Weights of a small transformer language model.
Training: 776M tokens, 2961 steps.
Each number is 500 + 25 x the weight over its row's rms, rounded and kept within 0 to 999. Layers, rows and columns count from 0. Numbers have three digits each. The size before them is the row's rms in percent of the matrix's.

# layer 5 MLP gate, 704x256, rms 0.126, rows 295-302, columns 128-255
106:499515504527453470521516541503481512511492538522485543480517493516547533485461489461547472442476516504512516493504498506510513460538523496485522532467520507484454483509525475498501509503515450502467516478514477500502525526484508497475517480480493508500493498483495532526517547506473533488524546525544444493515485516504505515511537466481503514494501481471506471519524487497526498475525
102:517448510467545511488504441494509522512507526525518492490524482512491569497498498528497473511526523515463540426523505471476486537478505517506474514500505474467465463458529503468450469510522495478489533519521522490492493531446490470489514469520533498482510468494475489527510476530480475529493499514528535508548505533477486498502505564464483482499502478517506527489508515514491498525505
102:507535502530465539482493511481508555498519522501482540569486523497517519527519490451496492524498494527513457517491534494486509553470452521486524486546490466528542548452536562530493534510494496520490471495491503511515505512498495502493492460524510490500460498462490497488504476515498508529486472508501493496535498499466525487552444515522522546485537557500551524509496532527541495501505
108:508477480530485504539499461492443527505551536471476518525493475485494444529461502476521485444525534542511533486502542487551516536513503506497520538472492524544526486479463519487519485514456500478503519532500511496514515481492568472494499478519515507487534499465495477513521502497515548513496504508549490505483492527526553530509488497509501498527488498521505568464514498461539456473471
107:493518483489494492492452485555503462504497500460470496495483499509528521516537463516479485475475510470451526508483463512509530480509468526543504502513471554497490521532484497507545541508537457504500504513523531509487541461490494500492563468519498498480527486544486521521497479549493508543515488493530496505515526495474504562492517498479468498441512445479475544498484480507524485493473
104:528480534516543527481497492503444509466477506529528484481519530474511523506523455514531502467543487518544491510503511475501501492518542470508504512524484456496508517497524459494500522526497454511525484493469537520464494533487518501528506496538518459514496536512470493501512462493495514509504496504504491519442541457486503450504497490515502470466501490517484532464493470524477512451479
096:513503559501524516493538520492472467511530480502464456525541528486539519494468508533501510416466522466515461528505476458509516526488485502524530497477517546525530522476449518474505510530513492475517487489501531448465501440530483541513496487507478498514495505508525533523482524491521477483471492514512511486527470476480494559522497492527514486433515482491519532544539499464486476443507
087:504491493490486475492512487450506541519519529491508455514445512504482506493501576490537457512510509479501495527508484497520535516444486468547440501492519499504481493520488494515506512512522487485488541476526492465545509477509520512460499500537457490520473485510519513503490545476512525489486531564464489528474518526524458504552513484536496536496503490521536513544479516505529502539500
# layer 5 MLP up, 704x256, rms 0.126, rows 295-301, columns 128-255
094:494524492497523500502502474545505558528514512448532521494492502489542467498488482514477534480479532466489490501516522476426494470481477488526535493502537499545531486521476535452471564498518485475475490513527526449510517470522503475496499486472511462519513522534458491495525481512511490463520500471509558500500517506505491549530486488513440514526472489492459490490507492485509512478528
099:491520471511521507474482530520506487512502477515523479510485480536531495531494477497534511461522504489483484504441454444488502490516475469501501508561511504498519475480523517476511514477520547423499505526521484475480495538482524506521515489478493498514507494488495511497468487499521509520523471502468503529523559468479466509502479491503490513496493526536490493503524493534479504507469
097:527465474504499506519472475491459465451500510472499481486459483489458486487526498515483506535472513514488472533519464503529525466494523454470485514471473510506520484472479439457452491539521522523499569493477497502509471497528464546498485500488451466529496436499505508535497507473512523541495505492476494458467483473430505509482511503493519501546504505526526549485478530514478500501473
104:540492500484509498433509555506482487477518488548485507492545524496515454486501467458516529504488489495499433502500529470493488522485505491501510476496489502516503432490497492483473518461509526509492556497479440549497474503494506492497561531454496475501459446533506501471520513505447497486534423521425449492483508475502491500488494494487483493496553460514478540498487471476542488475518
102:494503479507512528482517516491485535465442491541496496525499519465531506526509536521496543500476500471430479486488499491517513485511495487500515553497455490492517504550467479496548504517508498498453500518508500472516501528474501558541524506512503487525459539570532538509514502515524479495520515496463513524504499459478512459507473526517509518496470461493534522563526519508489477464531
110:511439508495453490471500466466496519522512510539467467471535510476497494460463485494488476520529461506474501468487481498513508484527552546525471435499501515473519501514498530529500532446547514502487510524518489482472522459492470527479473531553496497523501489543489485500522492473501457506479498507544465552511484488547469480485509514518459505483488444524519542536506515482490478508444
091:464537511482486526517520530524459488504513536508523523493498537501445496455483556488507478511518495514523506524541502496522489506450452486527548523494519517507485488456499487484562508509489520497505485483489493529528503516507510517465478531544499537528521470513455485488501475510519431526508500519478480490519515513470513567514492483487524507541498490524512494484501491509455475509526
# layer 5 MLP down (transposed), 704x256, rms 0.117, rows 295-301, columns 128-255
093:497465547498525517485527506478489470501483477498546509494520495519482500496518511517530464462504491527506509514494493525478500508517557501502520480480521512518551510465486445494494482486495490524500514461520495505530486464491486466514488531475487517542488508555500499470555491481497519481478520506502441498483482457485503492544508513436534472529500515441558491488533512507503490489510
101:505528555457544535516504486491501525528497554527486487480489512512521516478499492496491488556556523522522506490520472495502523499552488479483545514508478560504490514524472482486519520498526515477483526541464509523507496549461465535473503522489477488472496521510491466501516560522465484460500460483474482480542512486540454491444494548495501489489502478492468495478504509502473517453519
098:486481509489494507491507470490509487480458500497476503520486508508496500473548502514465500501483502478519530484499481543536521573481509455518445492531487460515541481511480486480473470473520482503470516476496487500494511501508488468505505531498512476473536518532542485517469512503554490505489509510470503486555521484533473528480534498498484491476445516463481538532490517489502488468525
100:539503507506524535505544511486515484553506512522482446492513520492511519470505516471506511518504466488557483530525512501464500531527458515472532522519490513494533504537469510482502503512482540512497478504490490489509513540501474469556485503518512516459461504534492499471481499500502524521548517475494460560533504467503492502463474512485482484501505508478476504518555553493493514486463
100:480505477504498497527477548474526487488507467528509528499491514525408523501512498516491475520513503570502463531507508480520493516504442511493535496506522481534521464498516502447490494491507527520569474448500512507468485524516533501496498542511496455516501497480487500518464491500475555514470480527473461507490553468505504503508450533500472509530470467565473482469529518496473500507501
097:476536518549496503501532515499530504515512490489567514536509494503490470521487544510519477508501527468506514517492487496517473484513477528468486513492495466532481478498491506463466511470485525485517523467477539459453514515517525441493501512497499516476441480473507518495530470509513530533502551445532511483555557495536535549498474522464579500519501510477478468508467533503506533500475
095:553506526496459510517506502479454511527526521482511509442495513505529484489469533463498476503513493508497506561521467518520501552448542520508473504550534497514494483512507480475483501483539491494538491503472497476456521550514472507545473465551541495538497493496502488525500480478482503499473499518504487479479492518446495526498517474544469553478519508471519509485478505512515509445481